Weights of a small GPT-style language model, trained from scratch on English Wikipedia: biases.
Each number is 50 + 10 x the weight over its row's rms, rounded and kept within 0 to 99. Layers, rows and columns count from 0. The size before them is the row's rms in percent of the matrix's.

# layer 9 MLP down (transposed), 1024x256, rms 0.183, rows 905-930, columns 192-255
099:53 39 47 62 35 62 41 58 51 40 37 30 68 59 47 54 37 40 45 55 58 56 57 42 54 61 62 38 64 36 49 80 45 36 53 39 53 25 41 49 73 46 60 50 46 44 66 49 63 60 57 49 54 44 32 62 50 47 29 59 46 67 35 38
094:43 65 49 41 36 56 45 53 47 46 29 52 53 55 39 66 48 48 42 49 31 57 43 36 54 43 49 46 47 54 56 54 34 55 33 44 70 73 27 36 39 53 60 42 43 38 55 53 54 62 43 41 36 42 48 52 55 56 56 65 65 59 57 65
098:40 47 30 52 52 68 62 58 35 36 58 68 52 37 46 56 54 46 74 44 75 49 54 33 52 39 60 53 43 46 58 52 48 44 64 44 56 54 49 24 53 51 60 58 42 48 34 52 71 64 42 42 56 39 46 53 38 47 38 63 41 39 56 62
106:43 42 52 43 48 41 63 44 38 45 45 43 69 63 34 44 44 44 45 51 35 51 62 55 46 36 74 27 44 58 42 44 69 50 48 37 58 55 61 28 60 48 51 69 61 50 57 41 57 54 41 60 31 47 53 44 50 34 34 70 40 49 36 45
099:24 31 56 47 67 50 43 33 68 66 62 64 34 55 50 42 42 52 47 47 65 30 47 33 55 46 59 39 48 41 64 42 65 42 52 48 27 58 53 48 50 65 40 38 51 52 54 32 65 47 60 38 45 53 52 67 46 45 52 55 38 51 51 78
104:54 55 56 45 54 41 50 64 33 35 54 58 53 42 49 58 49 35 51 54 50 55 55 59 84 43 55 18 56 64 45 43 50 51 53 40 50 41 35 40 63 66 58 45 54 52 48 47 47 51 42 64 40 67 44 52 49 52 51 37 42 69 55 46
098:49 55 67 56 37 66 40 48 50 53 55 63 48 53 47 51 42 44 39 48 47 72 59 43 52 45 33 35 29 49 32 43 61 40 64 37 55 34 49 57 66 43 56 41 44 38 48 56 51 43 26 45 66 63 56 32 57 46 48 55 56 60 58 51
105:51 57 40 35 60 57 55 66 58 52 44 48 47 40 76 35 48 76 37 49 36 65 55 52 56 45 53 25 63 33 64 48 54 52 62 50 73 49 45 58 52 53 61 67 43 45 36 49 58 52 59 44 46 49 62 55 59 46 33 55 43 37 65 52
106:60 33 52 52 48 40 49 51 74 67 48 26 48 50 42 44 47 55 53 32 41 38 42 44 42 50 47 59 49 40 40 40 55 35 54 56 53 44 44 58 49 33 62 46 34 39 50 60 54 45 58 63 40 46 48 34 41 56 46 38 47 58 50 51
102:62 58 61 56 49 50 66 53 51 57 56 50 61 38 38 54 26 37 51 59 36 71 78 46 59 47 48 46 46 58 62 61 49 60 52 68 57 50 42 56 42 40 47 56 61 54 70 60 51 53 49 52 36 48 68 64 49 44 48 55 54 46 52 35
096:50 54 40 52 71 44 54 44 59 33 36 42 34 55 45 48 53 36 48 27 45 53 62 39 57 57 46 59 31 43 60 31 56 63 60 52 56 38 57 43 65 45 45 49 20 47 46 42 38 41 45 51 50 54 47 44 25 58 41 45 43 43 54 45
094:52 54 61 65 54 51 72 29 34 60 46 34 60 42 59 57 45 66 55 61 57 42 46 51 63 55 49 52 47 62 38 38 52 41 34 65 45 47 49 43 70 30 47 57 61 54 58 54 39 55 39 45 53 47 43 53 48 43 63 56 66 37 58 69
106:60 53 29 38 51 48 52 36 40 56 57 50 48 50 47 53 49 57 55 58 37 57 57 48 42 44 43 56 36 56 55 58 31 55 41 48 74 44 55 37 57 35 48 67 44 40 36 61 38 49 57 39 50 47 52 30 59 59 27 44 70 50 27 45
094:37 49 37 51 58 45 66 60 45 44 47 49 62 52 48 40 51 59 46 65 38 59 64 47 37 64 61 35 58 38 55 62 54 58 49 62 62 27 40 46 37 36 41 53 44 46 38 51 55 36 47 40 49 48 46 48 67 57 46 39 35 39 51 53
095:29 40 41 68 61 44 58 39 52 56 51 46 46 67 56 48 50 37 54 48 52 60 54 45 44 59 71 51 36 60 64 40 55 51 39 46 59 52 59 52 65 56 57 57 45 51 58 62 54 46 32 32 53 64 68 59 47 68 45 42 52 56 62 53
095:63 50 41 54 41 42 41 57 50 61 56 55 57 61 56 50 68 30 51 57 59 48 58 63 52 59 56 49 53 65 58 55 48 42 33 58 43 46 46 56 50 68 30 61 55 50 45 45 70 64 56 56 56 50 68 45 45 65 32 40 37 45 52 64
131:47 48 38 52 36 50 60 75 49 38 59 44 44 55 40 60 58 49 60 63 45 49 59 50 45 50 50 50 59 64 61 60 41 42 54 52 50 42 42 44 50 58 41 36 64 66 39 52 30 44 43 58 45 36 37 27 51 38 45 50 56 39 52 51
094:45 55 40 59 47 48 52 52 39 43 50 48 39 42 61 66 51 53 52 39 45 38 67 53 50 45 29 51 36 49 53 67 55 57 49 26 57 52 49 64 40 72 71 62 60 40 37 36 24 42 39 42 40 54 47 44 56 49 54 45 41 31 55 51
100:66 61 62 24 43 73 35 50 65 40 52 59 53 35 44 53 43 43 27 39 48 58 49 54 37 42 49 61 46 59 43 50 31 49 33 55 43 40 42 41 60 56 54 68 56 70 58 30 39 51 37 39 55 43 46 68 34 50 59 54 71 72 39 50
108:46 53 52 45 62 34 44 32 46 66 57 39 40 40 40 53 48 50 45 39 44 28 46 53 53 38 46 69 37 56 59 57 57 71 44 57 35 66 55 35 51 35 71 63 43 39 51 44 59 62 52 53 65 40 54 50 47 43 44 60 76 52 53 52
105:44 46 48 60 43 63 47 61 42 44 57 39 57 41 53 41 53 54 43 59 30 44 51 58 60 39 50 72 46 49 50 63 58 53 53 50 54 43 33 65 62 48 40 42 56 47 57 41 63 46 39 60 44 41 62 46 62 57 38 40 52 40 29 47
112:54 41 39 38 64 36 71 35 55 61 28 55 52 57 55 36 52 56 49 54 50 39 55 43 55 37 52 44 65 58 67 55 44 67 44 70 60 43 62 49 49 53 28 61 40 55 39 52 47 29 59 34 48 39 50 46 40 40 51 61 76 61 53 75
102:48 39 46 57 50 56 59 55 50 29 34 53 54 39 63 73 51 32 43 57 41 60 59 57 63 51 62 51 47 45 53 63 55 65 51 44 60 32 43 41 51 65 51 62 62 58 50 55 53 51 58 44 46 54 61 59 59 42 47 55 47 50 57 55
099:58 47 44 44 38 61 44 51 48 57 59 47 58 55 54 62 56 52 45 67 48 64 42 58 48 33 38 51 55 50 44 58 38 46 33 75 69 47 52 38 49 45 61 38 57 40 41 34 54 44 44 50 49 57 60 38 42 61 55 51 50 40 30 43
116:50 31 44 48 54 57 54 36 51 54 29 59 64 36 62 52 53 53 48 55 57 26 41 55 52 52 65 51 41 39 58 60 66 54 32 55 55 41 35 43 44 53 54 62 60 45 55 41 53 42 60 59 45 54 49 47 55 53 74 54 66 48 66 47
073:56 46 48 40 61 51 52 46 61 61 48 42 52 53 52 61 52 61 40 17 71 54 44 57 46 38 50 66 38 40 50 37 73 54 64 43 42 49 44 68 47 59 49 32 53 51 39 65 50 49 43 41 62 46 59 51 65 57 58 51 57 40 52 61
# layer 9 MLP up, 1024x256, rms 0.185, rows 906-930, columns 192-255
098:35 61 60 49 30 42 53 53 46 48 48 48 49 49 62 35 62 52 62 40 62 61 46 43 34 48 74 52 23 51 52 42 49 63 54 41 43 51 57 45 49 56 68 56 42 52 63 66 51 53 53 50 50 54 62 43 48 48 54 45 45 47 52 51
101:50 38 48 63 58 37 56 61 47 55 50 43 56 48 59 58 45 38 62 26 50 63 72 62 47 45 22 45 57 55 60 52 58 47 45 57 47 59 45 51 52 63 48 33 49 65 59 55 53 47 56 38 44 45 57 60 67 53 50 51 49 41 46 60
100:51 44 58 45 60 60 65 47 45 62 59 51 58 71 49 37 62 58 68 56 49 45 43 52 59 53 47 56 57 47 42 47 43 47 39 51 41 51 73 44 43 50 40 40 62 49 34 35 30 55 61 33 43 41 56 46 66 32 47 58 53 47 40 42
109:67 51 57 49 44 48 71 72 59 42 37 53 51 56 49 31 64 49 50 62 33 44 53 65 50 55 54 47 50 60 54 65 38 68 49 74 66 45 49 57 63 49 51 41 49 40 60 53 39 56 40 63 59 39 50 25 53 65 45 23 76 56 54 42
099:29 52 49 50 57 50 52 52 72 53 50 55 53 42 50 47 17 65 49 65 39 51 41 51 46 47 45 49 53 46 48 46 59 49 42 61 65 46 54 50 39 37 29 29 43 60 48 68 32 57 56 39 66 58 57 54 49 58 56 60 60 49 40 57
093:48 42 59 48 68 51 69 40 49 40 34 43 60 34 49 33 61 57 61 43 72 49 49 44 49 49 42 44 62 47 60 39 41 43 40 76 44 69 66 43 30 47 44 60 35 52 60 40 49 53 61 39 41 49 55 39 45 49 57 42 46 51 48 44
099:26 33 52 64 50 40 35 36 62 40 45 57 71 51 60 44 42 52 66 57 59 41 53 46 38 49 60 62 58 45 53 38 59 40 35 42 49 51 65 47 60 72 50 52 71 58 59 51 55 50 56 29 44 45 39 61 43 32 39 53 48 43 47 62
108:46 65 51 67 44 39 61 51 70 42 47 55 41 42 49 57 59 49 53 49 48 64 53 40 42 56 55 53 65 59 45 49 30 59 28 50 58 40 49 57 49 48 63 75 46 50 40 48 45 50 28 55 43 57 48 49 44 57 53 52 49 52 55 37
106:45 54 47 49 48 54 44 58 54 42 45 45 24 54 59 44 57 63 61 47 54 45 29 60 36 48 63 45 54 55 47 58 57 39 52 29 43 54 52 42 46 72 58 51 47 55 37 49 38 70 42 45 64 60 28 33 48 63 52 45 54 55 44 49
094:57 57 62 34 57 62 53 37 37 56 72 62 53 47 40 32 65 37 52 47 34 51 64 49 33 46 41 45 64 60 54 56 50 44 63 51 56 48 47 55 57 36 66 49 66 43 65 57 46 63 52 34 44 54 52 57 49 62 43 56 50 49 42 53
094:66 53 47 47 60 42 51 59 53 42 45 51 34 54 71 57 38 42 53 54 38 52 55 46 73 53 39 43 50 58 43 49 55 55 61 55 48 63 54 50 58 53 38 55 55 37 46 67 41 39 42 44 60 43 66 36 44 66 50 54 41 42 59 65
099:51 32 57 34 44 49 29 32 58 54 47 61 58 49 44 63 41 49 37 57 60 52 65 33 68 40 33 54 50 38 48 36 72 46 52 45 52 48 54 59 65 51 56 58 48 29 43 51 69 66 52 51 42 51 53 36 38 46 52 53 50 42 34 53
093:50 43 61 43 46 58 40 43 47 54 48 48 36 56 45 58 47 56 47 36 52 46 52 64 43 49 46 49 52 35 44 41 75 30 46 54 45 56 44 39 43 44 50 51 39 50 69 53 53 62 53 62 36 39 62 44 32 78 48 58 58 41 62 24
089:55 48 47 42 53 55 53 44 67 40 46 59 38 42 44 51 54 52 47 52 41 45 30 63 45 62 46 41 53 44 48 64 48 48 37 54 27 46 56 44 62 55 55 39 49 28 60 38 47 50 51 57 49 57 34 41 45 53 52 63 38 42 26 49
096:49 54 60 57 46 51 50 51 63 74 43 58 56 49 56 55 37 62 51 31 46 61 51 31 58 25 50 57 45 46 66 51 40 49 54 43 65 50 52 44 53 51 74 43 51 59 52 55 27 64 50 40 45 40 34 34 49 36 58 61 46 67 42 54
113:41 63 55 48 52 46 43 51 51 47 42 59 57 45 57 40 43 48 46 43 47 58 47 45 61 52 52 56 53 35 45 48 60 58 46 45 49 54 59 53 47 38 60 67 52 43 64 58 64 63 61 34 37 66 56 61 46 66 57 58 56 69 41 52
107:50 55 54 62 42 56 63 74 39 60 36 39 57 52 47 39 60 59 33 49 50 60 51 61 50 41 41 42 49 42 39 36 61 58 65 65 50 52 51 52 56 55 60 45 50 56 62 65 44 73 50 65 49 34 60 34 49 45 48 47 35 71 38 54
091:43 40 49 59 62 53 58 49 45 47 68 56 58 67 59 61 49 50 39 34 53 47 57 33 40 56 26 52 44 52 58 40 59 39 62 67 52 78 46 45 45 53 32 59 58 60 36 55 40 37 45 51 42 68 52 47 59 57 45 52 55 60 63 53
108:48 54 60 54 52 39 51 40 52 54 66 44 52 36 44 56 59 54 54 54 64 52 42 39 50 43 24 51 67 42 61 64 71 41 59 44 49 49 42 43 63 66 48 50 46 49 49 52 44 37 51 46 57 57 41 48 48 53 44 53 50 66 37 61
103:38 39 76 38 50 67 43 27 57 65 47 46 46 39 56 51 57 51 71 20 59 52 43 55 45 61 61 57 54 57 37 30 58 44 44 55 30 51 55 31 58 49 72 66 42 34 39 42 58 39 35 55 53 60 59 60 52 33 44 41 59 46 54 48
104:50 51 49 32 45 44 44 48 61 50 36 51 40 42 30 48 54 58 25 55 31 41 57 41 67 52 52 44 45 46 53 56 69 51 58 60 56 33 58 36 45 39 53 47 41 55 55 71 66 51 30 28 50 52 26 49 56 61 65 45 56 57 62 55
104:46 40 34 42 59 69 33 54 36 43 46 49 41 58 57 47 66 48 40 35 58 58 61 46 45 55 61 54 45 38 44 64 50 67 36 54 42 58 63 56 52 30 61 57 48 46 44 43 49 60 46 54 50 55 43 62 48 47 46 59 20 54 64 45
098:35 67 57 44 66 47 38 47 58 46 37 61 46 57 39 64 27 49 62 52 50 52 49 50 51 59 62 45 43 51 52 50 35 76 51 43 47 53 49 48 60 58 44 41 39 42 59 57 57 41 36 42 57 57 63 47 25 49 47 53 49 53 48 39
103:54 46 47 55 40 35 45 37 57 37 59 61 32 62 58 45 50 65 61 44 52 42 52 62 62 57 31 60 64 41 35 39 47 66 31 47 51 53 43 56 37 55 70 53 41 59 57 49 44 65 45 31 40 46 54 46 43 65 62 25 68 42 54 54
100:43 56 62 51 65 55 41 56 43 51 65 44 52 49 42 57 29 43 28 41 62 46 42 58 50 35 56 53 46 70 34 62 58 51 59 47 42 47 63 57 57 43 44 41 52 54 20 28 65 44 57 54 43 36 65 36 53 58 42 45 54 46 40 50